Weights of a small transformer language model: biases, tied embeddings.
Each number is 50 + 10 x the weight over its row's rms, rounded and kept within 0 to 99. Layers, rows and columns count from 0. The size before them is the row's rms in percent of the matrix's.

# layer 11 attention query, 384x384, rms 0.0989, rows 10-18,73-82,137-145, columns 0-191
113:52 46 81 32 50 62 53 45 55 56 58 35 58 56 70 36 51 68 54 47 39 45 34 53 53 42 52 60 53 36 49 43 55 42 38 45 44 58 39 49 53 69 60 45 60 59 41 53 43 49 53 73 51 51 52 50 42 57 49 57 41 45 41 51 57 38 39 33 51 57 50 66 37 49 55 53 51 43 39 40 61 39 42 57 41 56 73 48 50 48 49 55 60 54 49 48 50 50 53 55 46 49 49 57 50 54 64 54 57 41 41 51 46 44 57 36 53 46 60 56 58 26 44 52 46 62 62 51 47 55 35 33 20 39 39 42 29 50 66 33 48 59 58 58 48 32 41 45 55 38 35 46 44 42 46 54 62 62 64 58 53 49 39 54 51 45 47 46 55 66 69 52 54 32 51 59 62 50 29 52 41 60 61 55 49 56 46 54 49 36 53 47
115:71 48 46 48 53 47 50 61 45 61 49 52 48 50 62 29 59 62 51 56 61 41 50 50 42 40 62 53 40 54 48 47 54 51 61 54 39 41 29 45 44 69 52 41 48 48 37 54 29 44 30 46 61 40 56 47 36 49 42 57 36 47 53 73 48 53 40 53 55 39 51 60 45 57 26 45 58 52 54 48 45 49 36 44 50 42 52 42 50 49 34 51 48 37 62 54 46 22 55 54 38 37 48 65 61 45 63 40 59 45 51 48 40 49 53 49 33 32 56 39 44 60 60 41 56 54 43 49 56 63 45 52 57 60 52 48 65 51 46 46 33 49 57 44 59 62 51 62 55 40 63 35 61 55 39 76 46 40 24 49 58 61 45 51 41 53 41 39 51 28 47 46 53 63 35 53 59 53 44 44 53 45 38 53 47 57 51 48 51 38 47 65
114:47 36 67 31 32 49 45 52 42 48 64 60 55 41 60 54 37 53 53 66 53 55 64 61 37 45 52 53 41 39 53 49 45 48 31 49 35 48 48 62 54 56 54 38 50 45 44 55 54 66 39 65 54 57 52 61 72 57 47 43 45 55 52 42 38 36 51 44 39 59 60 52 43 36 37 50 53 40 53 61 44 41 60 65 53 35 54 43 37 62 47 63 35 51 56 43 54 33 40 56 63 54 31 55 47 49 42 40 49 58 52 47 41 57 42 55 46 68 31 40 47 44 60 47 42 43 49 63 60 55 45 39 49 51 47 52 55 58 41 46 52 53 75 41 54 59 41 62 56 66 42 43 62 53 64 67 60 57 39 40 77 70 53 36 42 57 69 61 47 53 61 63 47 45 29 67 60 48 41 43 30 52 54 60 31 48 52 46 43 32 69 55
113:57 38 55 63 60 59 58 29 52 65 47 55 65 67 50 57 38 44 65 46 51 62 54 58 53 65 51 51 35 49 51 44 48 36 42 52 55 49 59 45 66 51 30 42 44 36 41 51 49 52 60 53 54 41 69 38 45 59 52 57 51 40 62 69 53 63 47 45 64 53 58 52 48 54 37 62 69 49 62 52 69 52 46 37 48 43 61 51 55 46 67 51 57 42 43 62 41 53 61 37 62 47 45 37 47 48 55 55 45 40 51 40 60 46 59 38 74 65 46 43 48 57 73 23 50 39 63 54 41 45 57 46 43 53 66 49 35 55 56 64 69 48 59 62 35 44 47 36 47 43 55 59 46 52 47 42 56 42 56 52 54 64 67 64 61 46 57 41 49 68 62 53 53 35 52 34 52 40 49 49 57 41 36 36 34 41 60 46 53 65 58 39
112:37 46 57 65 48 34 30 62 48 62 67 36 53 62 34 41 58 55 44 57 54 42 54 47 51 54 71 34 50 54 56 43 61 56 51 62 50 59 40 39 73 49 48 33 54 31 54 59 51 56 49 48 55 44 56 32 51 54 44 64 53 55 34 43 66 43 67 32 49 42 44 66 60 61 37 58 65 61 47 30 55 47 61 51 59 26 55 47 49 43 48 42 58 57 51 46 48 44 45 59 60 53 58 53 30 51 52 36 55 55 41 67 49 35 56 56 46 53 51 62 36 30 64 58 34 54 32 43 50 54 54 54 49 61 50 62 54 41 23 43 49 56 49 41 33 41 38 55 54 51 49 55 62 38 40 57 54 21 49 61 46 31 60 34 56 30 44 57 71 66 53 47 39 51 51 40 33 52 22 63 58 63 45 31 56 69 51 49 49 61 59 35
119:46 52 45 50 61 47 65 58 46 54 64 54 40 41 39 48 69 77 48 47 25 49 44 47 33 50 46 43 29 47 46 32 49 53 52 36 58 41 48 39 51 56 51 47 41 52 34 47 49 40 47 47 48 35 58 58 47 46 59 35 58 48 34 52 50 38 44 46 40 64 40 81 63 50 36 28 51 60 62 57 51 51 65 51 49 48 44 46 69 45 66 36 57 60 43 56 59 58 29 53 46 60 41 52 47 61 55 45 36 65 47 37 56 33 38 51 44 44 53 52 61 46 46 61 47 53 45 56 51 35 41 63 53 57 41 55 53 45 52 44 57 40 65 73 41 58 55 48 45 63 49 41 59 78 46 52 47 61 42 38 51 49 47 53 43 55 43 54 54 45 60 37 42 50 39 59 54 45 44 57 49 46 71 47 54 48 43 35 50 39 28 46
114:32 59 60 38 36 53 45 54 54 43 22 28 62 42 61 49 55 44 53 38 60 58 55 62 53 37 51 28 64 57 62 46 59 28 56 45 36 46 53 63 47 58 46 52 56 44 57 59 45 54 50 54 66 48 53 47 47 54 42 53 57 47 40 22 48 58 42 30 46 41 57 42 45 31 59 46 48 55 41 61 64 58 53 50 45 62 54 61 47 57 64 21 36 36 64 46 61 48 63 58 40 56 46 57 44 47 40 17 67 50 53 49 70 51 50 29 48 47 50 40 41 44 42 45 57 50 47 49 31 37 52 62 57 32 54 51 46 30 41 58 61 44 32 59 40 45 58 40 48 36 46 55 58 54 60 50 39 49 33 58 69 55 51 44 60 48 38 72 49 65 30 52 39 55 45 36 60 52 49 50 48 57 28 40 66 52 49 49 46 43 59 64
115:48 56 67 61 57 58 38 65 67 48 53 53 50 55 36 48 51 41 57 34 44 44 54 46 36 60 44 64 38 67 42 56 65 63 58 36 60 21 53 54 47 38 40 61 44 39 38 50 51 46 46 36 43 57 28 41 64 49 50 39 49 54 55 50 49 55 47 54 54 58 61 62 52 37 69 57 62 62 38 39 66 38 54 32 54 53 59 54 47 52 24 54 34 18 41 23 56 33 62 44 57 38 60 39 54 37 47 51 64 47 53 44 38 58 41 63 60 58 42 52 64 46 35 70 44 38 52 64 39 52 52 54 45 39 31 50 44 46 60 43 54 35 56 53 51 39 47 60 37 53 47 41 48 51 51 57 47 55 29 55 58 53 48 42 71 43 51 46 66 60 52 58 49 49 50 63 47 55 49 54 40 33 61 68 49 47 55 74 63 56 60 61
124:31 59 36 51 60 49 62 55 33 42 44 40 39 48 41 31 64 57 50 45 46 45 45 62 65 41 51 55 55 59 41 54 58 52 58 43 32 46 43 62 53 58 62 62 51 40 64 46 69 62 50 45 39 59 45 39 54 56 35 40 69 68 55 54 60 50 62 51 27 58 35 48 63 66 50 58 49 51 53 46 38 29 32 38 34 42 59 55 54 49 57 66 51 48 52 40 41 66 54 62 38 42 57 56 47 51 42 40 52 60 43 54 37 57 49 46 63 39 52 32 57 67 43 69 55 62 44 53 45 38 50 31 51 50 56 57 36 31 43 56 45 28 66 58 34 42 50 47 61 55 50 48 63 35 40 49 54 52 55 74 48 47 69 42 33 46 54 40 52 45 38 60 51 71 45 59 55 63 52 47 46 44 43 57 26 54 41 61 54 42 65 54
090:45 43 61 49 45 49 42 38 45 55 49 45 45 47 45 56 54 59 49 50 72 28 43 68 71 60 48 50 57 44 34 45 22 52 29 51 56 52 66 64 61 51 36 42 38 36 48 53 46 57 45 56 60 63 67 59 56 62 52 59 55 61 62 40 47 38 57 36 53 55 53 54 66 54 61 38 38 54 36 57 55 45 43 63 45 41 58 57 45 39 54 52 61 72 53 38 45 36 42 70 48 46 60 57 49 55 42 46 34 44 60 56 57 36 37 44 58 53 49 55 60 64 52 55 54 30 43 53 48 48 38 58 45 50 26 54 41 44 44 43 42 38 38 52 46 62 63 57 54 47 61 62 52 61 75 54 44 61 59 40 41 36 45 52 45 53 48 44 53 63 47 64 60 37 51 45 59 51 51 55 54 52 60 30 42 45 65 36 38 66 49 34
094:41 55 60 45 43 30 61 56 53 50 27 44 65 66 49 28 45 56 45 50 43 54 54 53 49 45 63 62 41 28 53 53 40 48 46 59 35 55 59 52 41 56 50 49 36 47 47 61 32 45 53 43 57 35 51 65 57 68 41 53 53 62 62 75 52 45 59 43 33 42 60 59 50 60 53 34 54 51 49 38 62 46 68 72 61 62 63 48 56 46 53 58 64 42 52 59 41 49 52 53 47 66 43 43 45 47 53 56 54 46 51 28 66 37 42 42 51 56 52 46 58 32 42 41 46 47 61 59 44 49 42 55 26 57 43 49 57 36 70 42 48 38 44 42 27 73 64 46 48 47 63 64 52 42 47 63 56 64 53 41 52 43 51 44 48 48 50 50 60 55 68 48 55 46 47 42 34 61 38 50 46 46 52 31 53 51 54 71 44 56 44 73
089:61 45 49 37 53 51 54 45 66 70 64 45 54 36 67 43 53 43 49 48 63 46 48 42 51 47 66 42 45 59 46 56 48 32 65 38 57 56 42 16 67 78 68 43 61 52 51 57 61 40 40 58 50 33 49 51 56 61 40 58 45 60 44 65 60 57 69 25 60 49 45 39 43 50 54 59 46 32 54 41 52 55 39 61 54 45 51 40 34 51 50 59 52 38 49 72 49 27 51 57 50 33 62 52 55 40 53 36 59 46 45 51 44 35 49 46 43 53 49 54 57 53 53 54 45 56 74 48 48 50 41 44 54 50 41 46 58 70 48 50 42 47 62 55 60 57 53 43 47 43 45 28 37 65 39 52 35 38 39 26 32 58 37 53 45 45 53 67 53 54 54 29 49 61 50 35 38 41 28 52 40 48 58 55 53 55 56 56 57 31 75 48
094:61 49 56 46 52 40 55 32 33 33 47 62 54 49 49 58 49 48 57 45 55 46 77 55 35 40 44 53 49 59 55 54 48 37 39 49 39 60 61 58 44 60 41 43 55 50 56 46 58 64 47 50 55 37 34 54 50 46 58 39 49 38 55 55 46 61 56 42 41 47 51 38 49 47 53 47 48 63 59 65 47 48 62 46 69 44 45 54 59 56 60 58 39 49 66 44 54 61 47 43 27 54 46 52 58 50 48 58 54 57 43 71 28 78 50 54 59 64 33 35 38 35 64 54 37 76 38 56 46 53 48 39 40 66 38 64 57 50 46 50 59 59 39 60 46 72 56 58 42 47 51 41 56 58 63 33 40 51 58 56 68 64 55 31 51 47 32 63 26 37 55 47 50 48 39 55 45 51 61 54 57 41 55 42 37 49 52 48 51 63 60 48
091:48 49 64 44 47 37 51 42 62 49 53 45 43 54 40 50 52 58 54 55 44 48 46 42 50 47 41 52 24 31 41 41 51 42 43 30 45 40 40 63 51 53 33 25 43 60 49 46 53 55 60 51 42 33 44 42 41 61 49 50 55 53 33 53 54 58 45 40 46 44 62 47 43 47 34 61 54 76 41 52 54 45 42 55 34 47 56 46 44 40 59 70 57 44 57 63 68 67 51 42 64 66 33 42 49 65 57 57 52 55 40 62 65 47 72 57 47 52 47 32 32 41 64 42 35 28 39 54 28 47 50 51 45 20 48 41 48 47 37 37 44 53 68 40 53 50 56 42 58 36 45 56 50 63 43 44 50 54 64 43 54 58 51 44 50 25 63 42 35 52 49 69 55 28 52 49 52 35 47 48 57 58 49 74 44 29 51 49 51 70 51 54
091:54 65 57 72 50 38 57 48 54 68 34 41 63 61 57 45 48 40 34 57 49 29 50 61 65 55 53 43 52 45 54 51 42 51 36 48 50 45 43 23 44 48 38 32 49 57 48 56 21 48 58 62 50 50 44 35 39 71 56 46 43 57 33 37 55 56 51 38 29 65 66 55 48 34 44 56 54 53 40 45 63 47 44 49 57 48 51 45 50 60 60 57 54 54 48 30 28 48 49 31 48 61 42 60 49 48 57 41 57 51 49 67 26 62 46 42 43 47 55 62 42 47 47 28 50 28 67 48 53 62 53 77 58 58 52 44 78 45 36 48 60 31 58 54 50 44 49 42 52 45 57 45 74 53 42 39 33 51 36 62 42 54 66 56 38 59 54 43 54 60 71 49 28 35 60 48 46 50 40 51 65 57 47 57 50 63 49 54 45 46 46 60
092:57 44 37 62 65 33 37 62 50 63 49 60 58 42 57 36 65 55 67 48 68 47 57 33 44 45 40 42 60 53 55 58 61 69 41 40 65 47 34 55 42 63 55 47 45 51 44 46 58 52 69 50 45 60 62 68 44 56 48 54 50 48 43 41 39 30 44 55 35 78 45 71 35 49 44 60 42 57 38 45 45 46 46 49 62 49 47 31 54 41 40 40 53 65 31 42 62 55 43 40 41 66 41 47 41 40 54 66 66 44 55 45 53 51 56 44 44 43 44 49 29 55 44 43 61 28 50 49 60 38 43 50 48 57 74 55 58 45 54 60 68 32 47 56 39 58 55 51 33 51 34 50 65 59 57 36 60 51 45 49 59 52 39 49 27 47 45 57 36 50 55 53 75 62 49 59 45 59 57 45 43 51 68 32 67 45 59 72 50 49 49 62
091:36 53 53 38 59 38 54 54 50 56 39 31 57 29 65 43 49 43 75 33 63 44 74 46 63 51 36 41 60 63 55 37 59 35 47 36 44 55 43 55 59 53 44 59 58 55 67 46 39 50 56 57 46 48 58 41 63 63 50 52 50 49 50 33 51 48 47 26 60 47 32 44 43 55 64 40 48 41 44 58 51 59 34 51 38 49 59 39 54 57 62 49 46 67 62 35 44 57 59 51 54 37 51 51 38 64 45 47 68 48 47 52 55 48 51 59 52 68 50 37 55 45 34 62 51 52 65 25 37 45 41 60 59 43 73 49 37 48 50 69 52 44 44 40 39 53 43 51 50 63 59 64 47 59 50 53 50 43 75 40 51 41 59 47 53 39 45 48 40 47 45 54 39 53 61 44 24 60 52 51 47 58 36 40 58 41 63 48 41 54 56 67
103:47 47 61 55 51 55 49 39 45 54 71 36 65 34 39 56 48 37 53 50 52 40 43 31 21 51 58 50 69 65 48 57 49 38 49 44 57 53 42 60 37 59 48 56 52 47 33 33 60 48 52 59 50 52 34 57 53 39 53 61 52 43 42 37 59 67 44 37 45 53 59 40 53 42 66 46 30 43 43 38 55 49 54 46 76 54 57 37 40 81 39 51 42 47 49 48 60 43 49 48 41 32 63 42 55 67 57 50 58 51 62 59 61 52 54 50 52 45 56 55 45 38 29 77 36 58 55 44 40 49 55 48 51 37 52 55 34 57 45 43 34 39 56 50 53 36 44 56 55 53 32 59 43 51 55 43 30 42 49 56 56 60 42 52 51 48 56 36 71 51 51 60 61 74 46 51 43 45 46 39 53 36 55 52 51 72 63 58 67 58 63 54
091:51 41 51 52 77 44 57 57 28 40 34 49 50 46 45 54 59 48 44 53 46 67 57 54 63 71 48 60 46 50 46 46 45 46 46 38 58 56 55 50 53 66 43 55 42 63 49 63 53 68 41 47 41 57 44 62 50 54 55 58 45 62 41 45 33 55 71 57 47 47 42 50 45 38 47 46 54 53 64 43 53 40 56 67 50 42 56 51 51 24 50 68 49 66 48 65 39 44 50 39 28 51 53 53 44 35 53 52 57 68 37 66 45 41 61 39 54 38 37 46 60 57 44 65 45 60 40 54 47 52 63 52 53 48 44 52 48 61 39 42 54 35 53 53 65 54 51 42 42 48 47 69 17 42 39 54 58 53 70 49 40 44 62 45 72 51 72 56 49 53 28 47 46 42 47 73 53 53 50 54 49 54 66 43 41 34 45 54 60 73 68 54
105:57 44 49 63 70 60 59 60 48 43 48 48 26 55 43 50 49 39 46 52 64 42 49 56 54 37 48 53 62 50 52 40 37 55 35 55 49 61 57 58 49 49 41 56 37 53 36 54 70 56 51 52 57 31 58 41 51 49 55 39 40 56 64 43 58 53 47 59 54 52 50 27 48 52 33 48 72 51 62 52 50 59 27 54 51 54 44 37 66 33 51 45 41 77 39 48 35 60 60 50 50 73 58 56 56 36 39 49 54 60 69 39 40 58 48 47 55 51 60 41 44 57 69 32 67 47 57 55 57 63 66 60 27 41 49 50 58 54 33 51 49 44 41 50 52 45 46 46 70 71 50 55 44 49 53 51 35 59 47 62 60 18 57 55 44 59 65 46 62 58 51 29 49 50 47 62 41 41 50 72 49 62 67 37 49 56 55 36 35 36 77 54
114:37 45 42 41 36 37 59 48 63 31 57 39 53 47 40 38 35 49 42 44 35 72 38 45 62 38 57 58 48 37 63 52 55 43 66 43 53 48 44 63 41 63 61 46 54 47 43 39 46 57 50 46 43 22 40 41 48 72 58 64 54 45 46 40 53 34 52 41 40 39 50 57 55 44 56 45 52 36 53 51 63 45 66 42 49 58 55 56 50 52 35 61 43 41 63 59 42 35 49 65 50 47 57 32 57 54 73 59 43 48 31 55 42 50 57 41 23 35 33 51 69 43 30 48 48 66 56 51 46 57 51 49 45 50 58 49 42 63 70 71 49 58 56 58 46 46 47 47 52 33 51 58 49 52 34 53 48 52 56 75 55 54 31 42 42 39 46 74 38 60 54 54 54 61 45 51 46 51 34 64 49 57 50 46 46 64 54 84 60 49 36 55
105:44 55 55 45 44 54 53 56 51 78 51 29 60 52 53 36 43 50 42 46 65 41 59 56 69 39 51 63 29 49 41 45 49 42 52 58 51 45 48 24 65 58 55 48 52 51 59 60 51 57 49 52 40 41 31 60 43 48 51 44 40 37 53 55 50 38 68 48 60 41 31 47 58 60 59 48 57 51 28 51 38 45 29 51 58 41 63 34 35 59 47 42 23 39 32 57 40 23 41 50 53 35 56 55 46 55 35 34 48 51 53 45 60 45 55 30 41 53 67 58 59 59 51 45 52 41 54 66 39 60 54 45 55 59 55 55 62 70 38 36 38 26 39 64 51 69 44 56 36 48 60 38 55 46 40 51 41 37 47 50 57 49 27 49 34 43 42 36 65 36 62 39 56 60 54 60 41 49 47 60 57 36 57 64 61 53 51 45 52 42 46 67
110:57 35 55 46 44 46 60 36 35 59 64 49 44 68 46 57 50 36 60 64 41 54 65 51 57 50 41 42 74 45 51 64 43 52 37 54 46 51 64 41 28 48 45 45 30 42 44 55 49 76 37 56 41 40 52 51 62 51 42 45 54 57 44 33 64 44 61 45 57 60 66 53 38 48 26 58 59 56 39 64 49 45 82 52 51 48 45 53 52 67 44 56 55 44 53 34 53 32 48 47 48 59 48 51 62 50 47 59 58 44 53 49 33 63 53 58 55 53 32 57 42 50 55 32 59 44 35 59 50 32 56 43 36 40 56 51 58 54 43 50 44 62 55 39 45 54 58 53 69 60 43 56 51 37 59 53 60 55 64 54 68 41 60 48 36 41 44 68 39 40 41 46 33 45 58 69 51 47 53 57 62 44 42 60 38 49 42 31 53 44 67 53
113:36 59 58 44 63 43 55 45 61 60 47 51 40 77 59 42 60 57 61 53 61 50 53 62 41 49 50 59 34 28 44 53 41 63 44 41 56 47 54 40 60 49 42 30 32 42 51 55 60 49 56 46 45 43 42 36 53 39 41 57 51 41 53 44 46 57 70 64 37 65 64 45 42 53 33 60 54 57 55 61 66 62 47 33 40 54 73 54 72 44 50 53 56 64 46 57 46 53 44 48 54 59 31 48 69 51 51 51 46 52 38 48 56 42 78 49 68 45 65 36 38 53 58 33 49 43 25 60 41 50 49 46 49 40 54 50 53 36 32 44 57 58 60 41 47 51 48 40 65 31 54 39 48 48 37 55 57 48 57 48 63 61 51 54 56 54 52 53 59 60 48 83 63 43 36 38 64 43 64 61 65 46 46 65 53 53 35 60 54 43 52 56
124:41 65 54 52 55 38 50 63 68 48 67 40 57 54 61 43 60 49 27 50 53 69 55 62 66 50 61 52 30 52 46 46 50 57 39 47 29 52 69 39 54 54 65 33 58 34 55 43 42 51 47 42 62 27 37 41 60 60 53 34 36 55 23 52 79 58 36 31 33 49 51 60 51 58 51 76 52 53 55 42 53 63 47 46 72 41 49 48 39 42 46 50 38 51 28 51 46 35 32 50 51 44 49 44 48 55 60 48 40 55 51 53 41 54 44 52 48 60 42 54 45 46 50 39 43 57 41 38 49 71 61 51 44 48 49 51 42 46 37 38 58 55 36 48 48 27 49 47 56 62 48 47 67 31 35 52 48 43 41 42 60 64 71 62 46 50 35 48 63 55 56 46 57 35 51 47 58 47 52 54 78 65 33 54 55 35 45 65 38 35 55 44
106:54 62 36 50 62 52 51 53 48 53 56 62 39 48 57 47 49 67 45 65 54 57 50 43 43 48 53 36 42 63 54 47 29 62 39 62 62 43 37 39 62 52 43 30 61 44 39 47 68 50 68 40 41 58 40 48 58 47 39 47 59 61 50 43 36 52 45 46 44 84 48 87 43 54 51 48 57 46 40 43 49 57 56 54 58 56 60 29 40 44 52 31 72 61 48 49 50 56 33 47 50 51 44 60 42 70 62 52 75 57 52 48 47 43 52 51 43 54 46 58 39 49 50 45 49 39 45 50 52 42 38 56 30 54 47 53 57 48 54 58 48 48 33 53 47 67 51 61 45 49 38 42 61 50 44 38 38 53 58 50 46 66 45 64 40 66 34 52 52 63 47 51 58 63 43 61 57 46 70 62 45 61 36 48 55 52 51 55 44 52 43 63
109:49 74 61 35 40 53 49 61 58 55 22 53 65 46 46 42 62 56 40 39 42 63 39 61 69 31 51 31 48 63 53 56 33 39 46 54 43 47 60 45 49 47 47 39 53 34 50 64 43 45 70 58 37 38 46 65 50 46 59 57 59 38 51 39 50 56 21 41 48 47 38 41 52 40 61 49 46 47 55 54 46 62 46 30 69 54 48 49 45 46 54 34 51 53 53 44 41 42 62 58 55 52 69 61 34 50 49 44 53 67 61 55 74 47 42 46 46 58 48 53 37 52 57 45 51 48 50 36 36 73 54 34 63 35 47 46 55 43 51 56 52 47 44 56 56 56 74 48 56 64 59 59 57 45 44 60 37 22 42 67 65 47 69 61 63 50 33 56 52 44 43 50 33 38 60 56 47 65 41 59 42 47 34 46 61 60 34 40 57 42 38 54
112:53 61 67 73 61 56 43 34 51 54 48 55 70 70 55 54 57 45 42 61 51 33 43 51 42 56 45 51 24 51 39 57 41 58 50 45 43 41 56 30 62 54 53 57 25 42 45 50 60 39 39 40 68 39 39 42 59 41 50 38 60 49 39 50 53 78 38 49 54 73 53 51 49 50 51 43 49 49 48 19 63 48 54 40 82 65 61 55 38 61 36 39 53 40 42 54 58 45 46 49 44 45 67 33 42 24 62 41 36 39 54 59 42 48 60 65 51 62 49 44 37 46 44 34 46 43 45 58 51 38 50 31 40 53 47 57 48 47 52 38 55 55 63 44 50 42 45 74 58 65 48 65 44 55 54 50 37 54 37 53 63 53 52 48 48 65 53 48 51 63 41 75 50 42 39 54 36 55 52 50 77 57 51 62 55 46 53 59 47 62 59 61
# layer 11 attention key, 128x384, rms 0.104, rows 9-17, columns 0-191
118:45 40 67 69 58 54 61 41 59 43 40 53 36 48 45 52 65 48 44 55 74 44 40 53 46 62 60 45 68 49 35 49 60 61 34 59 52 55 45 54 48 40 50 48 42 40 57 49 49 44 39 50 54 44 59 60 44 60 54 50 40 62 50 54 57 35 45 52 64 38 48 57 56 48 44 34 39 43 52 44 50 62 44 50 43 67 61 49 54 54 55 49 52 64 54 44 50 50 44 57 44 60 62 41 51 37 45 54 39 51 63 64 64 20 38 54 48 31 55 45 48 71 48 35 65 61 48 55 50 56 42 58 22 36 56 41 46 38 38 71 59 47 43 60 60 44 45 47 60 25 54 40 39 40 63 49 54 49 56 62 56 35 56 66 53 70 54 55 60 52 69 44 54 54 49 58 43 54 62 46 52 39 43 48 39 48 58 52 59 51 48 66
115:31 55 46 47 42 46 63 54 68 54 48 44 55 64 37 46 36 39 56 41 36 65 54 46 56 55 59 48 12 34 55 70 39 41 58 50 47 54 51 50 61 46 54 54 47 45 47 50 56 38 48 43 60 47 51 53 48 41 38 46 69 53 49 46 35 43 60 50 35 49 51 38 51 33 66 43 55 44 46 46 52 45 49 65 48 39 67 61 66 67 57 38 42 44 69 47 69 43 48 54 57 52 49 43 38 53 31 75 40 70 34 28 50 46 48 68 49 48 65 47 45 44 59 40 34 64 35 46 37 58 56 36 43 70 57 72 65 58 46 57 60 40 51 33 43 36 42 54 45 45 41 69 61 51 37 48 44 33 45 40 60 49 32 25 43 50 35 65 65 43 56 44 67 45 41 63 44 54 54 64 53 49 62 54 47 52 65 47 54 51 52 48
114:46 32 44 51 51 58 47 55 61 53 50 59 40 58 46 54 29 37 25 26 56 55 38 41 49 33 40 58 41 60 50 50 54 38 44 49 52 53 54 38 58 52 59 47 80 46 65 49 51 54 69 50 47 48 48 37 47 54 47 55 47 36 43 55 58 41 38 51 50 34 29 43 55 54 28 51 62 56 51 48 52 47 38 58 62 37 48 53 44 26 34 60 42 43 49 59 40 46 52 47 39 37 56 57 56 60 39 29 47 40 46 48 40 51 51 46 44 49 75 59 55 69 37 36 25 55 45 39 31 55 38 33 51 44 49 56 69 69 63 36 54 34 57 54 45 62 38 37 38 54 53 36 43 44 55 72 49 44 32 40 40 36 51 58 46 57 45 47 46 37 49 41 42 58 51 53 51 46 40 82 48 34 57 59 57 46 47 47 46 38 42 67
118:50 42 51 55 49 56 34 34 46 50 60 41 46 42 55 49 46 55 42 58 46 47 67 43 55 50 45 54 65 53 51 57 46 70 50 70 47 55 54 45 31 44 42 61 52 42 48 36 52 47 47 30 49 58 38 53 61 54 56 53 19 61 52 45 48 54 56 40 57 46 56 47 43 39 45 62 48 69 38 59 46 41 65 53 48 45 58 54 51 52 41 69 37 65 67 40 62 42 70 38 42 54 32 62 57 44 56 52 51 48 43 62 37 40 53 66 54 57 49 49 32 37 51 33 52 59 81 34 40 69 52 48 48 46 47 45 60 34 48 52 63 59 49 43 33 43 49 46 59 64 61 42 65 51 37 39 78 40 62 47 52 59 38 55 33 59 53 59 49 50 43 51 34 51 49 58 49 30 57 59 55 40 53 45 46 61 52 52 48 50 52 64
116:40 52 56 53 58 31 42 31 55 57 35 56 54 57 60 43 71 43 72 46 58 35 72 70 54 63 32 52 52 39 58 57 42 55 37 39 45 27 59 38 49 48 45 24 42 64 38 50 59 58 71 47 33 36 57 45 43 44 51 52 44 46 59 50 59 44 50 60 49 49 47 53 43 44 33 50 52 54 49 67 56 54 54 43 49 53 61 51 51 48 37 49 64 42 50 51 62 54 32 32 52 59 38 44 36 68 35 39 58 54 49 67 40 47 43 61 41 67 53 39 59 32 47 47 64 62 45 57 40 79 37 46 43 43 49 40 45 47 55 44 66 48 56 36 57 53 44 52 60 43 34 47 53 34 53 30 44 60 47 42 48 50 62 46 57 26 50 64 53 57 53 49 63 22 61 51 50 48 49 44 63 55 58 59 46 41 40 57 52 69 48 48
116:44 48 44 43 62 58 60 37 33 57 43 37 66 48 41 55 53 46 52 52 53 59 64 81 42 44 57 61 36 63 52 45 55 52 34 44 62 39 58 35 49 67 68 59 53 39 54 57 56 47 72 42 51 56 49 69 59 38 68 44 43 64 34 48 47 65 38 60 45 46 41 57 42 51 42 45 41 37 45 37 57 64 51 54 53 47 61 53 53 44 58 63 50 50 42 46 44 47 52 46 49 43 45 42 55 66 62 46 58 26 59 23 25 47 42 39 58 56 52 52 47 61 41 48 64 44 47 42 41 43 63 54 52 41 57 62 42 44 40 55 51 45 51 48 49 57 50 40 63 50 41 43 61 47 43 44 47 14 51 54 51 52 52 52 42 51 43 47 62 60 25 29 38 37 55 45 48 32 38 44 63 57 40 62 42 58 42 64 57 32 56 37
116:57 39 48 70 57 38 59 59 47 63 56 62 59 60 58 46 43 47 52 72 38 44 44 47 33 29 37 65 55 45 63 41 48 53 47 43 54 46 52 63 40 54 51 54 39 51 48 46 60 50 40 51 39 53 65 58 72 32 52 38 51 57 44 40 41 43 56 63 56 68 60 83 43 37 64 46 54 58 57 45 43 49 44 35 37 56 58 42 61 52 39 57 42 55 56 57 46 50 39 58 43 54 30 53 44 52 74 44 51 51 65 57 54 45 44 47 34 49 50 50 41 45 41 56 45 53 52 38 53 43 27 76 46 34 57 38 70 57 40 51 56 41 47 51 32 42 39 37 62 37 16 35 51 39 52 21 58 54 51 50 52 66 59 66 32 69 67 51 47 46 40 41 38 56 53 51 52 35 50 49 50 50 50 69 55 51 48 49 49 49 35 83
113:27 51 36 44 56 32 60 55 39 42 28 29 61 60 62 48 73 49 61 49 49 60 58 45 57 45 43 39 55 41 48 49 46 63 63 42 46 63 63 58 75 52 43 44 41 53 57 56 56 47 54 37 74 33 49 53 48 43 52 52 48 46 61 49 54 65 47 41 50 58 41 47 41 47 49 53 34 37 49 55 53 60 57 58 84 53 48 47 36 65 49 47 66 45 62 36 49 52 69 76 39 45 55 37 49 39 67 32 61 54 66 47 72 49 34 46 58 55 62 55 65 42 48 52 57 50 48 41 64 41 52 49 64 49 50 49 43 42 55 74 71 45 31 45 43 70 53 56 43 42 64 55 68 43 66 48 29 48 57 53 55 61 55 49 63 28 47 45 53 43 48 61 53 42 43 61 31 59 48 64 56 45 46 69 44 59 53 59 71 65 50 54
118:42 55 69 35 40 51 63 56 56 69 55 54 63 54 39 44 71 49 69 56 51 27 59 41 44 60 57 54 54 41 47 48 49 57 47 52 45 45 47 53 49 56 42 75 55 60 49 51 70 24 37 59 49 65 38 50 54 42 60 50 38 59 28 42 54 55 48 52 58 57 49 54 47 38 52 53 38 42 54 45 48 70 51 41 49 68 35 55 63 54 46 54 46 39 54 43 75 47 65 49 56 43 53 34 45 38 51 51 60 48 46 45 62 46 56 48 50 35 46 41 42 59 27 55 29 37 50 51 33 39 47 37 46 57 44 51 51 61 33 52 41 52 61 66 53 52 37 50 53 67 59 67 43 62 32 52 46 64 37 48 35 55 60 34 49 67 54 58 53 59 57 40 33 35 45 52 55 56 44 69 52 33 34 44 45 65 49 58 60 63 41 67